config.yaml
hidden_size: 128
intermediate_size: 512
qk_norm: true
attn_scale: 0.142
init: "trunc"
init_std_up: 0.0567
weight_decay: 0.06
max_grad_norm: 1.0
decay_fraction: 0.907
Each number is 500 + 25 x the weight over the matrix's rms, rounded and kept within 0 to 999. Layers, rows and columns count from 0. Numbers have three digits each.

# down: layer 15 MLP down (transposed), 512x128, rms 0.349, rows 421-473, columns 0-127
# up: layer 15 MLP up, 512x128, rms 0.319, rows 422-473, columns 0-127
down421:547504490486510509530481498484524489513522496522515487482481549478543515519501491485498520471490534485463484504476507481510479526470473528489489483531528469521491502510509517537502477507517492466480506526492546520489479512510492506493490489516469471496495488502517503556497502521514530532508473519484495508502527490495479521502508514520518521516532545517464511491469495497477509516488
up422:520538503517514484504458506536506484478504514480474536502490477492492481462544568536477538514498518516466482489531532516478536477478480519471532482501486505515505517556480502481500506515523532472497505506501502521452500499522537524500539498492528506509532520498520464500497513505489514472479497501490509523494528478505543550507485508498502491482472502528516562508506509483500532522486
down422:488497503533448508522533518491482499492499524504534495484525499487483472524480462469506518479493496479500488525459481505517511518520514543506489476497522512452494480508506496512502538472495460523513498477509509510513493460476496479492464492549443520503491477508486512504517488477554493507520540509499509469547505521486477475499495508533509494504508466521449478469495497515514488487503
up423:506458470508544480513497516521480516501488520509518528503491526507520499542505496497473497489471494478458452521533512474477503454473525549504502501486477457479533483557484514476527508484497513499489486504507503499464477471507492473506520479472463515460473515463507492452524547485497502528492447516490536446508485496500502541471486545502550494502513522546513532502463511534552486493499
down423:539509508490477498529484480514512470524519517524471475515529498480476534493488518497459496517521458473530525482459460495455435485465489569487490477506508497550520542506537463456488479494548481543454526512521543460482536603485530484490489500481529490506486493512514513520467443522513500500469518497537482527508521500472527487484502536499519530488482517466442500468513470499509479513506
up424:556516479517493468497498456498527462472516519497497479505477503502489546526509521530484522480499472503505498485502518507498469496551483507463484477462528493495518517489499422492475463489509522488485500468482507475520498516503525511523544517517496485484480520519485507505476528518498524481457488540463528529490524497507480521518507525530518500502526492505485496477445487540527467476526
down424:496499483526474545470521520506501549526470531518499533505493485510487461501459518506499476441510509495518524524518529502476510477474492499508501482539505483519444516519471516474527533510495528471544501518503499466495492477519522479511453514505517500524507492513524483525489529476503500511448531462498525489537518529476548464482492575516444491515517511513514518510511462496498515504483
up425:485499501528469478497571497516452497469509495508470500538466466483479473499519492512511484486497530521522493530517470514565466513504500503504511492471500504496514537534499494496520427497483462501510457550463519532540498521497481519552517506542489519496451490555502550499482499485536525514455506461495499472557547465486510501494525469516504507498493484534504502491500497478483528480522
down425:506482535462526518563488504507505494484487544471469454547506545528496535527532480555522445499557502520472506451482527497483526504468485521501520522493535485513489512494502493475428515486518498490489441476517524462473528491491477512478487505503525470488509496471519528512514499481489546467498535483532488537552483544499509502483495573487488450481511497471479505504524554553466465503507
up426:503473506498507478520515518499501501445479525487514460507467521494495458503488487525490506524537508498458494497509507509543499495503521508504471484508523528500441487536512494479506481469541509513513534456507481517514522468504499484510486508503489477541469526547503449517481513528460505470498501481513522508503519563506511524452536494490496503488481478498465498478504493520451491496487
down426:488539495521490510520484468493506534539511491492478474512512510494511544525483502485534513489463457518511478476512500517454495497497486489518527505488492465513540503494498524539483488485456503493518479521537533531496467523514475486480542503527507497487540472487497538482501492479504495523480471481487474487502471440482496465520480501516474487497494494516514500520481512462483512479526
up427:518540511478474520518518502495539494502468509473465493464465482523491505503480532501549500553499519507529470489464485492489503531493526438474504482507558557487419489516487485461483498473502453492520489460515488496491488517469492527512542504514520504502527537497520481503516467487470468490513504526475464517463469487474427531493535529485463520498467520494518491487502507496522488521517
down427:544468495488496528507445507496452502498521482518542523489487520504513449496504466536519530530536512529496538488495525515485537481508469544503479559509434554478509496475456522471514488545516518531513489498484538473513482529437481481480521492510508546531522491468468516461418504519501536502480465515499554478496482490505523496478462503497490515483491506488475474512460473532534552490536
up428:537491507528476479506480511489544542522481491522527520516498531506477535492468530499504498530469506483517533456520527528474488492521482517475454440500530496499545516516488494511488505539535509507500487523516518487517480481513495468488529509497483507514466489478469464452514502527478495469478483479515481521507495499513471510488531505506509481497506518525496502534510503483463456509498
down428:446495485513536473473511492541500460502528488507502499492492486508521493508545516491484489499497521485511457528526475514534507506502494539484539514503492522512502506507485523484494530490515506507508546522484510518487526506505484495526508537521523477486534474490524525499500511483520484509509518518496528490495500521496517516522510473477523502521509502496500546490515480482525551516516
up429:460510476512525519503505539517424461512504521497517486559492523520520479497478450472506506539435514537459469503463547512490506459503509498506502471494501516451540486518549489525501535475549493461434470487543517523520505471489508451444497501499513512462464510503513510501498436482458479508500489478471512520509499462498487480528478545477486459503468484515478480459531500502524536485511
down429:490502485518511505486473546519499540498502493518485471472503510488498501508574499505514426500529507511505497491509517523486504471533504502525531482478524466524520531476515524491512472490474508535542496494518499505463485485485490528495511511500469463474494515494515485487485520476547499467520516547476467505504524549496462481520487523487520461479466506466515516511525451544535511496522
up430:499485500490508481502512463504505520502509519492474498508519452495496508540505481499530487527522480505550490521494516518490510483477545488479536488485502476528480517482467492541510509459510491482458523510495511476458491479517454467507483544531475496452520495507516536470489500516524493507464446517518509472522526466504430484522496529484507490478487534498485476477532517512509501533499
down430:478518464481440526535491490497490472464488504446514509433502531478478507518489509514454523507505457501488500507506506499487471499518491516444504495504517535484444485502509515465495488490510487501498496489494518518541500499462538511501454523464514479522478479531554495492497469500448477460474520520488518480448476475503505506499507507525451496488461474476517557484503482465486531495534
up431:547496503467505514512526447500491520500528507473507524489484514484482503497524548454479520475503464467489509490481486482526448499476470508486510479480449516513548485546501509502510468473483480520468500482476534509507494520502497440502465466494479501514523515529466496504537508524507521465463458494488501531487478490515470504498475516488445499490469490505482481489493527505496526499468
down431:495507437506526516501501505570534490492514518516464498548538488524486439482489442484486461517535512489523537474509476466477545518509475515497500492480462547513496446526513500535524488497523508496517479493508507476477511486488469480464485475523487482479487479496516549501484502533509474482538538506503508497503457489498499513475490491509471523511492499506504521474499488507484506495529
up432:509506544551477444519529497508502516515485485485484496503502486462510476504483487508507495503548455524466451527548463515519456522468513466500479490497422520455499486510514520516483494482503508464466503520556521451466486460487532511524491525517520504490487477546507499549528480556503486488546503502486512496533496492469491526516518480489526469541471472510499504527504499546467497493487
down432:494532478445495490492515486489487473520473501446475469503525501511491515528481502514443507493508520422497484480489510482515528526482488534485515494506516516482493511463506455480494500503550490522528488519487452566526504535455480466486503470508493528523484515474506479518458515451535522517545534517539521497494496492457531480490512530502539492491470496508525474505543497474492518523468
up433:455475506494521529462553481454499492532443495497519495555496497501478510475486528528495443514519488485505522527510494493524513547531510531504487513483485493485496481461453494489517489452495493513494513512519479535515516510502522494487495481488563523471485456526505542462455519483535506485495446489519514495450537486485491502487541515491519499458549521485485510509508526503465491514494
down433:530530535460458495547480435492495475457528494438503546506479536515541475462462495479516477513504472484561490455466518523518504476529494525493482505550491470517521512490555465485488503497505504503532444455459574540507514519504468496456513504486498514508522471497548524530487504493479501495481493490525536457540491540473533518524433512535539482489437498511473517503519507465492461495534
up434:505476518484497501460488487509500500533511461474544511505473483533482523483503495531507536472526445493506505517525508453495542550523500488492505520496517508491488515502441524516472500477499461520507476520527546478523489468502492510504473504536484519498513483466475546539478529496492470507505496469472459555485488534507517504518508551504480489453483504483486501480467479491508499533539
down434:511503469532467528487489496521505520491475547564470479467508515504466478509524480514520499502557492514496480500507534521503526515511536497504509498461475461482492458525500497512557526514486505485507487495535501528489479538528493497506498478523506485452482510486499497506502505488486514509555486470555530551519488532557471489490552504495522471497499535464516486509485477503483501495471
up435:484509496462473537501506459546497496518508529513510500458514512515507497466509492496489495499467521483498537490531501500522486505496504559489524486497498438489486504480510503462540515487470456514474503513560495512527525508486472496492496510527468533494523481505493447486524477501516493444519531525503448536492505469486464503465513539479530499516507500500511514507501463478465513516515
down435:489465516519468539484538519505500519457456495504554546512529491463473488506489524460489530546515496442490514549444519459532504486480517489521522528473486473457495510521485524492516516498489519499489493508514487473487480501512530524540499505526498483517542480502493497529497533472490489514512492474538505501495505510506467495521547514516510509501519488469479470481504485514482502488516
up436:464472548489510483461514535472434465503543549519529483493499469468497511495487515531514474527481538482493461500479517521484483511502551493447493521506507501496486542506502452518478484471516498519493493457510500480514498516491478530520523499508491495497518533512523554501462518530539487469537484486496526473455487516533503474475503473478511496494464546520484498477487545513505487480495
down436:519525481509458475467487534494553492463453514507512585518516539498483499517467467476478488515532473514518479539510515545531475555486511519520487492491480474468547505504532584524513499504486536503505501537509497471474442495475505533490545509462491452535516489453501513552496498471494510513475562481510513521519496534528483519468500548483479484468497542514534535491455524473496501526546
up437:499467468519500495473505504545506468493524501462430547518464493542508481547520537518462538502494517525545516566497498503470514520489529539506491491477482497517508478522483532510538540488555512480518426551559505517454495541472444497541473503474458508532465508506489526492511551479488479511525565489464541458520494519538475468503497493491486526474539508527515510526510542466545523478522
down437:531529556524511522508475464453463536510465474534521505507528513481498487455489493498473476489510542455485473463502475540518478526516503517494460524498535501462518521536510498534480529515499511490553469492483506497513504493473514473470477494512501510518487416440507523459505496526497522512485502515500507499509489437440486544473517511487545519494526500521457482495494475515507517484511
up438:479525522518445474490553524464520517473503511483466493497453477514459463489507465472546482500563531520498504491496529517505491507484511507485496521541497484532501516503488543505509502478523454461523510519485539518500504470485501562545508495508506478491493501479499512481473528513495481471543429507543541532482539435469508509463498538528515506478486476456519553520503528432473509512498
down438:541481464510520519458517526505451477502490511495482522486564461447488471471503470551518471526536500491494525483446506432550513505498523477506527475472498510446460525527507475499495501477544496540489521453501526488495492485487471490488491485495495478469490509526483522481493498525554487527455511563477516423489492542530479508530492535522512511492462500531524475511518493492511494476481
up439:541501529484484520498513474513515500507486505527471491490420515474476481523528537488472468478499487511476503474571495508451454504470466501503520511483550512489519507538504465496456547503519495501481480509517519503526524503463542490468517504487463547485504536537524517491509474456460525475490496497514492534472514456502492456513503544493475519520491461441509511501493520484494505459459
down439:472511501511535469496471535518476538518528478486471519464510505490474480507499489473528454542488499532520494493501481478500470489492492490482531488510483482512518489492485508460530477526488500495549511498478493475531519442474459514523498507515472446514514526484525530529515506542503523494518483457494481452507502508523483551464475463473496522478474507510522490500511499545510489489495
up440:492522483511474512521543507491513479527501502449508480507518487511498496508520547484542488504484469453495494540431494462483485506520524481482503521496478465508549498518484556520470462489498525491516450494536503503467500528534542499526484456529519470481460489514490463512466463496563526512491508506534501492526500480497531522460516513485498526465499523530499491510502496556559501480513
down440:482487512537540502487482519548491478539506492589513521501519501516495523528493514488493488491513565504537514544503523510503535481494480490493525491471525511483504492506514469466519517504536518490519504478491513520476489473509522493506532470480486521486515461521581498515506491504480471440494478494535525514533506504514522458550529523497477499482554515455544569507545517505506496492518
up441:488489532498530478474459498509498529457504495499458530467523516492513499514464469489493511530491523479475513499499546542517499428526482498506500524481501512455525518537521520437501479520475509499489493520509489495501515457520465524487502496512469446474465491503457517468505504498465506486499523527552501480546504457536510516497521515517515514494481514514514513524543454522490487529493
down441:514537532538470489542494495523514522490505512528548443528494547533504534521488505477500501438506477472519513504546522487522501510504536520479520522442504465526503512513530502529504550493529527503495497456503506491497481494481562470514537437538488479511507492510495500509484507544543510523538518508492497514507505523505523505494520497509545512530480506507438513470487491479494479510489
up442:454533467483475501523531465514487479485511500513524517453522495510512519467501528499463500498533529481498519496510527470509490481520483471550490517541505461506506508464500486516510504479482480468499494496490491537557497502489473477515524502535503479498496495488533511482522465472530546528537457457515470505475491489459516497500517478513453525556476509481470518492541461547458496528508
down442:423512502483490533508483521515503494459513486529505460478485483499520524496509518509480462488461482507512468507526501459553479466525497498477464470523512473488513502469496507510537511517468471528520513529517505485481505499506433508557523506527508489508510483520570466486500473519484519488517511501476511460452542485473522504523480485522490444520511511501486493507463473487476493523535
up443:510494549538448500485476504485471454535493475473495456528539499466505496540504514474500504491500520478489516525509494506483473476493515496483504497479548497490482519499490501464515479516498556510499494527470516516486478521506480506501516522518479464492538480501499490550450453488512562502488476510492549540444511499534504485499471462491475493477500522509493492515512490558439521531525
down443:507500461451528513515490517483490497600488501555485536489567538478533474481540481478525489487552515510481537493474535518533520513441465530504540468494474461438505445486488493486458481480528529540499490525545500488475515511479479506486478522483504494462460514502473479473511507512523480483507516473481494452519479533504483498500504499556544462494532524472517491521534514471529515507530
up444:541506531491502504462515497509540517521502501509522526490486453518481443527524483541507452514481480509459516458509542536514520518463465532517506556501503515524509491488450491509516514476517413481507519538505494542519495550514515540518458486499485502451530546481527479519523485458498511450531457513536513555515520511469499552529487480478500495438507486510481505486506503438505484527512
down444:503519441476511530541516490488508476459524495509482521517467497510508526486458489503529517507471485512545503538500528475469519501493521487515496482506532521520485468454481479456469406517557492458489495502480486473499495452531465487501509514519514521526510470517475568479464529512500510513473512513500511466482476512483525465497514562491488516481462475493528467512519476548518542497472
up445:494528465493499491443540502501476494504517487499504460478517466487503522490505534499497489536535505501504489462517516533484522485539502543484516513495494475493518491486483478517494493503513510480422506500496500488473499495533502469517547456505462464541489527481533493520513493479550517477559467524546493506495416506522485567489491534490514513535488509511519493489541493527471467470501
down445:509522453549463533503508517499505490486497506484481504533531519549459475499461535516513467502521507450477514451486533526501433504530507480486530493494521472526549537540476513497491526517518511478488482508501527551556526479466549556505499509580483522458529464461525502543493508452496531473485518468517396515519512550493515509443474454490493513462538503516545500535472488485478465537504
up446:483482497512507489488516497488465476506500477494519518511491513470473505482519468496494522459498469530529462482582528533511525470474536500504531503501522514528532507536460500490493475508519497498453521513504521490501509525511476499510466513504477503495506485506526485512486478449476497485483521508509500573537524521453542513489492474506500506480498503486508507500491504477527514481489
down446:498544516518459509513493507532486524500500505478521489469483496489503530496536494503489570483450534463499528494518478516504467465466486472492512526529512474514517494513504488478537487506518506515474577503524506496496488520465500559502533495553540486541512476499493481529494501499475484477534478492493483485520544485496492495506485517525509500522498519539489520500532477477460485478541
up447:532502478477538507520501499487494489472522520491524518501499496485494525488496506547497512543508509508517552512516498490499547467487515473442494490495492504445507495508527500466562486508514507474502475532489480527490501466449487516517506491492481518505521465520479509415522452519503509484480494489477547491483492496498572520503469523498456485472498523524518508526490460482480509475495
down447:493480428513460522474511509527477485535500508484507487495480511525493521525520539478478480445510504481527510497527516457485492502480527488532504502514488502544470517514458501518498538458500459520474499503502494484496494494531536506499480484492506485495462489491484511514478536458511497492506519511482465454509436513493491519499534487517545506495485507520500471463483506508495497538558
up448:510472493520501488464495538514502523548480511503476462501519530493487455480496492481491563523488449499493520524480487523508445485445455505479525545468519511470518499507500502543521503466524510529475508500533552472541543493473516484516475504466508536503494505467537466510484467505516461473492454489457455510561510497452505476502536485507469530503487526494543516525554449486516486531514
down448:469510487516482454495482522466482541477487477482562519509517549504490421467445483501487531526500483506546483506511501492507495495551564509506470536497502485491466523543525523529507486462524529473564494501492489485545461478529524502487482509519472515490473474436499507496495472496523497480496494537511503475496450511447507510486493476454501495481476503533472530494450457505502502458478
up449:468459499474524499487485489524515495530479492508476538503519481523504516559489483505479546488473482497457475515529498497506496522508546504502502489517524458478480504503485469480514459480507514508508509491486504487539486524483451484509481513486499495542529493497517495509476500467507487541509485471513440468500544478458438533516498530496507512533524499500485501481495474534517485508489
down449:545554502471524532524489487479491524494509524497523508510522505513481483484543499490496491534514558508493487428493507499467494400499464503536503498485497509527472493526487485512495564548488554496489489500534524480520540506522516512477493468497511490501481497489533552453505529509499453514515502515524500497509474529490474507504464488456489442508487503515511497521497518435501510449507
up450:496546525493452486546475515479505493507509448456484516534514527514568511505526486507456490495469535456479491552515526504480515493487489493522535502492478561483488503489489471464469515528472458549448521492528477515462500494524478498532467514484517445514440505515487528517493490480494434497515510524502504492510521464519512506486526490532513518490538507502483492466525513471519515513510
down450:486537496518471536536540487511531488479485465514520518492477538475465515483511484527506528478526487547559494451478441518504444510569461500507504476478488508520509462523521495500514479490501530462484499509470507486494501504492471472479472500527516502521507524452479511481482482496506538474486519485510523500543483516482522464515497565500476474557518564493525467504497520518517475522463
up451:521463498497510493470492463537531500519491502492478497450492450530542507504490570472466521470468487512488491475481471455526524543508519502487508454496531505519497521489481494520495529499498453455496493493514459502528518496528536533525482501457513466500482499455482494490485506502523491490476536526502511513513499445480475530449502545541487509497513507469490484475537509473497498535534
down451:537541530527545508529515547523544499471488476456483531539535507507479462511494477515507453505534527491470503489534510504524491506494497512490489469472485514534503535456509506478496503473485522486480498520502474514511466449473506558514536502505454462528483477519473523508501461499559476508530473505500491468485481530491484505522481538526503484536543505535519454435499442513491498474476
up452:461547527497544480522572504517491562469474476462511481481515492494495567507470509491440494500514470487519508466466507482505522467496532468485485497525481468463507476511482492526508526484506484437554475448532460500481472522502501492508472505517531539515556519486518492453481491504504490490525548513498496464535538494498482501488486473474478551479488466515502470475505518498474487498523
down452:497506508475524528426496512501535499513514503466474517460432522477495463466513510492449489516495520480494489481506491484480499514474474520496506528537456569504498464507486446498469508522488533518468542526496509510497501508538500507510462478540486496511474519461456513539530538530484498483474509457532516443463459484475533471550484554509434509491524478482498494481528487445488537479475
up453:470489525526505508474518519506480498507541490523492473507460496513552478522488522501484527485471526477503483478477527512482504476494493547492548561503516522505554448519478530497486539506535471456490541487485472482530490482540513469517501518530459499490502492466496493498465496510486509521521419514493558522518490508528509559513492519512499513502544470503461492495482549517507516477523
down453:468532519492508499492522510510485476461449460521478512478537494495434464485481490456492483498475493469496509540469501532532519534510522546526513520494455557476451513567500530511556549504536508553481506431499469551511448460503466481508457491491505482508529502494459468515481465493530470525523497518492545498513491532529498505527506525460541526495483494515537448517548527533479518505507
up454:508479518441532504547531510464500493540534527494501427555461511512510504489506455480510483417475483470443487458506494499517543524503510481483501516508489499464503489534526477488467491510480473475500562544474488515546487469516504525509513401492547438470489486478507522537471519481499476514502502522513528482479487544449514518488529518485478502461531515537507480530557479546473519481528
down454:523464450509498508434480520582469471475506484491496567549526499499496492519492465485508506521465526542486497499485471481506501486520465465520468501515449557507509491532500547517515479492475487531527541497539471502495541458537513445528496539472497518517473505501526514504516471496427497503468512493506530546481518473521506517534526448499518503513560498501489454512488518486529476533495
up455:504496548509499521498482485498529506501503479462491505493488508516470498452557543556483510516528531519509483516497521509514520520519457520484503514437504467491517509514511512472467497508507529451468457485542531505468476472508479535474498525450469493521464492482518454500477493502481507522505486545490483493484512485497479498490528521501498481489508546503527532510523545525471484471514
down455:536496524497500508461490506478527493500501494506507469526463488541504446511477543520456484508473490514501516500516468510501488544438506470493528507517488481516510506534540492527523495510510493496486513519465486486510535483486481517509536503473492460483524500500514477541503540493510514508518523515532476497502476492511478514452480519510512505528509538475526478465503451514489518555510
up456:519512522492545499473515459531468498460504490515502469552513526478492519480541509470493523491480515473523514501472538510459537502492522520504494537506484512506555484484482469483512526484521516490490523555504484478469496506496473508413489494501508519513497506487509545443501495486531481555490467508480503499476515487483508476547531481564517520475484515484510473459484511466515529475479
down456:448517536470484526509527503481556491528460505503537492522492534467517496481460478498496524489508480477487500513519519519498502511509508503463508508499516527464471505528526514512480497507477477510487486484466470484523491495496484521531498478488488502489514454504493458509466531506497507503540512520499572487489480534543429547504520520528497500527489504495512519505535523521492528516517
up457:501458490484507533492460472415499460513503499499462423481457486497446496498484548483500500512513526533532470486489482515521502540506515511518432508552506516537529535567506496496507483502470514522427508522505523488489518503542515440496518485501465510499512514492593489504522522488525491488511479471555454513522495519531507516518504460491502477503502457517518518502486494511519498489481
down457:505485502510428471515553478533475514517492499456525546523501557489566449504494515474516509502501536504511466467476480503485526441509515489522534508452513543481523491523523479490474564497490510460508504482506497519487518480454488480508479520523470526513495454548467514501491525493501465511552496504536554502448476488495480512508521506517507496555547522473488523533514519473486514497511
up458:555508506513552486559540494526506495522465509524502526455515495489510473526519500534482488488471545531480520479454475464457515493524517471497479508524513536531500484526509516486494493491516466489459498484529539514496497500494547496494514478530481496477485481505499487549493488516495448497504482521444527469509467528525523450490510465478513507484485507501508532482530497545464536551515
down458:519449524523494539516543490523448467510463484475519493503517472502506525489482537487530472530472495512482510545490516503503454475508497507504529521480528477495503519543486499489549451497463507512433524527529507472508539533498427539512492532474456511500483448517509520502501549499533473425469511510504525493489551498502543493493519559499474529524527451533459479504522506530474505485500
up459:451478485512505513483486493491555511495476514467451482501469508491551490502512507462478517481474490466512514510533493565508477502509508547489523469492482530518465512493486484497509513489493486490522473520517478503514490498519492507431514514505467548468515526470521526506485491515487497541486492486470500529530538539504503521478541449487514505506489504483502515536533527495504526496484
down459:525492476528493475507481496501512475478504501525510534495528518510510514487512528537520500504504526509522478510538494498519509508500515486501475490506507487505506497505519488495470501493507499493538531467537494484516500523499461478511505540478531486508487506484497498495517530527539509481545504502450522491474502485527484537527470492528529486492500497530470493469495485469502500506512
up460:488514564483509515508503490494513538509471494498495488505485509501512486493499517547529467509500502503539479506463505476466499513518522476490556504550485470507504485496493534517423516475492469496458455508517535493470477517551475518464460512511482533463488469547488476512477525529499485468514477485471535476498518487500493473494490495474474515466499499467464550513561492509459477521503
down460:490576512491488492524502515526441519519504485536512496490517556521501506506472502506498494476471561477474497485513476463503492486523532496493518482501488520494507494484458486452531521487503539492503480429513552503529494499464532478520487516504524489481484506507520532540453421501477516467512514491522491535541542527529504516498499428491542491565516501537527494497503434487507449497477
up461:474542463452519474536459537510498499465484507467482455497526463488538487522506514496509512482470484468491472481490496496556453513489502552487491479502442530524501461505488543509516529506500537500477481525482462500475490542505483523506492498550497470511466465502465468508482521537488565490470516533495500497544492467507503529448508499526515532544493507475471468510480477514519494457526
down461:512453506488520477517510493542473496547507527501493470484556445535511536460543505542479524491498477489491532527491457485523496519488520499497518514516522464502511470503485484527432516503466453530497492485479516455556517497501472509536490500555522492499552435448472543450484494470514517488513540490499498468487515497492488523504481510479530488516508498484539493514464497541509499502491
up462:538519478521536538488503495482526495476521515509453510551472460504469488470529468513515503478464517486532513525493496457538481458484473491531501509489515515492514499494517473488490488512505455484508489474511509515460506514489515539534511495503533502491528532466477448488511517494532528461537492527504509489523475523512476500482494502530500498512526465483479542494495503502485508472484
down462:466496496498485528516507505516511485487499491510468496503499517497527560505469504536517518511507499473491518506506517463510511527549554440518523464471514506486493505517502491467512496490482504495524484478516460478483514516506435500519496519461518463513498478506516428525534502537511487538514535468496538490496498504504507506509515477502517520490463485511495480503532552469535508480472
up463:504480511477549496469457452466504506490491507494495496512498472499508455470477510507490498509530533508535511533486458503470498469453499443519523453501498489497535457495488521487455536531482457515475457478515504488495479496501500512521534522485476479504532541515481480496484471505519492480542488490430534475536485499532449519528515506513515508496516482484496489486553531488482456529504
down463:469526474495465447480500547537462499531512472512506457509544510463463530524516494522506559512569487488533464487523552520505491524509490506494474470517512522489516506456468482486538516463511555443501527488499487513489534511468513481489457523528500529464500512521509530505499490496489524473489529474555506505450477496477521511390530505492507521491516441513489514484526500502485462493491
up464:491528485526457509487503478452520559495495512484530450511509480515456440487533502531476485512507443486520523571530520510489496551503537508454448492467493486436521494512521482471541465524549523470506488487466526506513480469475520501505503502497492510531474484508470495534485517494478550466494511502498495522463513480448503486504520516532508497492545534503499497476523499514507482473510
down464:505474503488479511486493558484504501470481497507482518495443509484499495519504518478517527542520485459481421484549552516526490479464537536478518541509477497514463523475498496483507497508498530532483484519492512492481505518516483481511467495485494459473496486464544578507511467510487492535538493448511529492491495552513421479512516516482482497501481501468466480484522491506508537493461
up465:533459501447487493437501494477483537481517499515470514513481504491490516489465495507492505480503552516503465517518486545487502479481537507508455510492484483535482447499493504465507466484471499534482485514510508483492501490481484521480525496515497501509498515518449509473524476464457481504509514521507511483494508489459510501444514537502491512504517526477546542504445474556530570485531
down465:530493546474531481454491529497556455503492532505481496503544474511473486485543507466501510451514516462531519500487502466495583512531478509475499495518484524493466542472473474501497533534485489508520450471488533481482506502520513492550494507540498477554472504482522483483524520501495507522484517512464507495456495491477460534464447556499504540518479487477450545479513465495514523507466
up466:519489492538524503533469514504471472499478515462493475561516493535482518510515481505513503507469511524461475538486466507523508558484507515514498494498523510516483533529524504506473524521532519521527474593506497495500509526465508505469518479463535447497497464456502500503465458474511515507479529493508485496510521523513507510483500496494537508501510504508510516491528520488469500475513
down466:474509556497482478476479508493537521512515517489471493504462499490510481513483523507460495534568527490517493457485506493460512457528507508495508505533488487510469492536492510478494522492506457488484511456499488509482471519501490506552509496512507501483509495485492551489531518530495478498522489491490493496495480495477492540498468527497465505471507520467466455542475504530497475497482
up467:530473476504538480493462478462527455496541510505512459477477519534519496475490518494468526520466512496495513514500526516476508505487484516473462503494515536471471535507498502530451543531479487538515468581506514455486498530500515540470514512474485538494544484510526505495472539489507486492532525475459517490530451504507513504524518496501503491496511449457479464520511462537491471504499
down467:454528484524479505480504484555534538471499501507513490484504497498471503499504523466530468498486526468494473495479502500526534521491505502500500491529491463501513519502493530467516490510470529473509517486474545504487495468510502503498464538500543483472476500526486510503513488490517506498458473518522489546505481484522532471498553493494502517485507551533521491466475518500515525499483
up468:527514433472567513447504469515480510534550490473540473529479520557549468472481525502481494507510508505560466480496527503481474520501480523427600470574539479474536551537514492490529487496512557505515539485520542525477444545506528495529428486591491458478501410516520512516581464465474505506562527508486557461515564471514444515515583510515513535563469517432483559493393486508458509509472
down468:494500536502459492529490506494497491480475508523479510493518490480473506509508487491499499482505510513474503509498493492502507495495515488525460505468470505518480473484495506488489511499490485481488489514502487478513527483500490491476529519448495530514494544486482492487464518520513504504470491500522474516485463527507538497495457505498499484477514490510501468508542507486532479498511
up469:533484484467516500554463484484504516502504528527523492511496477530459490488469487510473534549518474487506507506469516492505493495496456489517557483512477553467489501497473472490477520473535539509509490520467494490482528509474472523472517468496467526505457506478527511499450535521553500513500492502514505499481474501497490444507540480482501523456491479488497508475497489501472491477484
down469:499524446520482535504524500506499463483518499468504481540540505502505497496519479551503512528476526492508505482511488514496497552514524523478473515547507501530492516508486461458501507550482504480488515511483523513525511500518443513506481518496523507510454533504485498482479487463522475500468554502484523503474468479529521488463527496459532521484507541498519475500509464511503492474540
up470:498545470493475521503520487502470479470498498499543476476487465557509521536464515545488519501514498482471526509505510539506483470487459531473489524492528523505543490466485529511519517538533499498488503492588480515492521521521512485508539528542490504520472530474498488471475477525514524537563526468488481542500522520489478519513479534538541510497465479498476449493491478471514456526523
down470:513545558527522531515472528563512506501464500477520466505459517530447452487521544519473435505520518531510493483482513467496498481536454527493499513474497451510489497494510476469528446509507519500554521508501522471454501448541462530540522458483507476514460496476509482512502485469496478533483492508551464504505487462498501539517497492490527512525559563488484500461516543470458522454499
up471:494472503491517514496492499516543493494460465443529466517529513512528494498519494536455466484484500516509556537503515520554527494500475505527527554520474528508506473495488488493517522485493500494506534488473542545524462500508487489496485532518490520503498484516520464460426495530510482501470474514469521493523525502476485502485522452501537494481500536462501458468517525519431507505526
down471:478482493495523496551522528528513514519491492530501482475497456530517535499474521463500532496447467516488497511490499511499536521484474566450503462526547513511484533509508424459500516518503449497479507531541450521526497496498477508488505518520539484510507498474474505476503488483478498523539485485538492485521548519503495456449507479472525517481518463490535521515523473511527518488461
up472:506512515515513509559499496482505489510479496494516473545456482536491470477522491489476569474482535511484513524528510475494495533525506504500480488482525514512541549538490537509506483511521516507478511524524493478495482522519505494501527492518482488486516466494494486515498459454537514524513496516494461532481518550469495520525492503484478493534516524511550496537535508506508527493519
down472:479517520477514459519484518506503501508539528506501470506505499505503497496482535469488527531508469421469482448515516531470473532450503469510501490494469454493508497462535466513487459513549523489499488520527484507495459472503488519477485526529495521504479539491494507493437535505500532498499523487484484505502505491494562496498500530485521451469485525468537462503461479462518483529519
up473:504490469513502476480518535493486458443510497455517509490478515529535483505485519515541490487505540473465463514513500493466514497480506482495467490533510527505480493503522467511478492478460498488491495482471490546524456523469495523523536506479484528496531496471500489511503520486453522436536493487492475503564453500520465486522500501509508507488482459512513492510452476526516473520471
down473:542499533476467466476509459518531534508486491547479508491511469504492533513515482475483522557492451462543511490489506540515507529531518519503519488474458512499510520501505499478484513542523503491529505514527484509523514508514529471529492514525503480496535487485531525529488463496496479504461510506504520505473513497455525481531504516511528494499508514474487479479507528483475499521517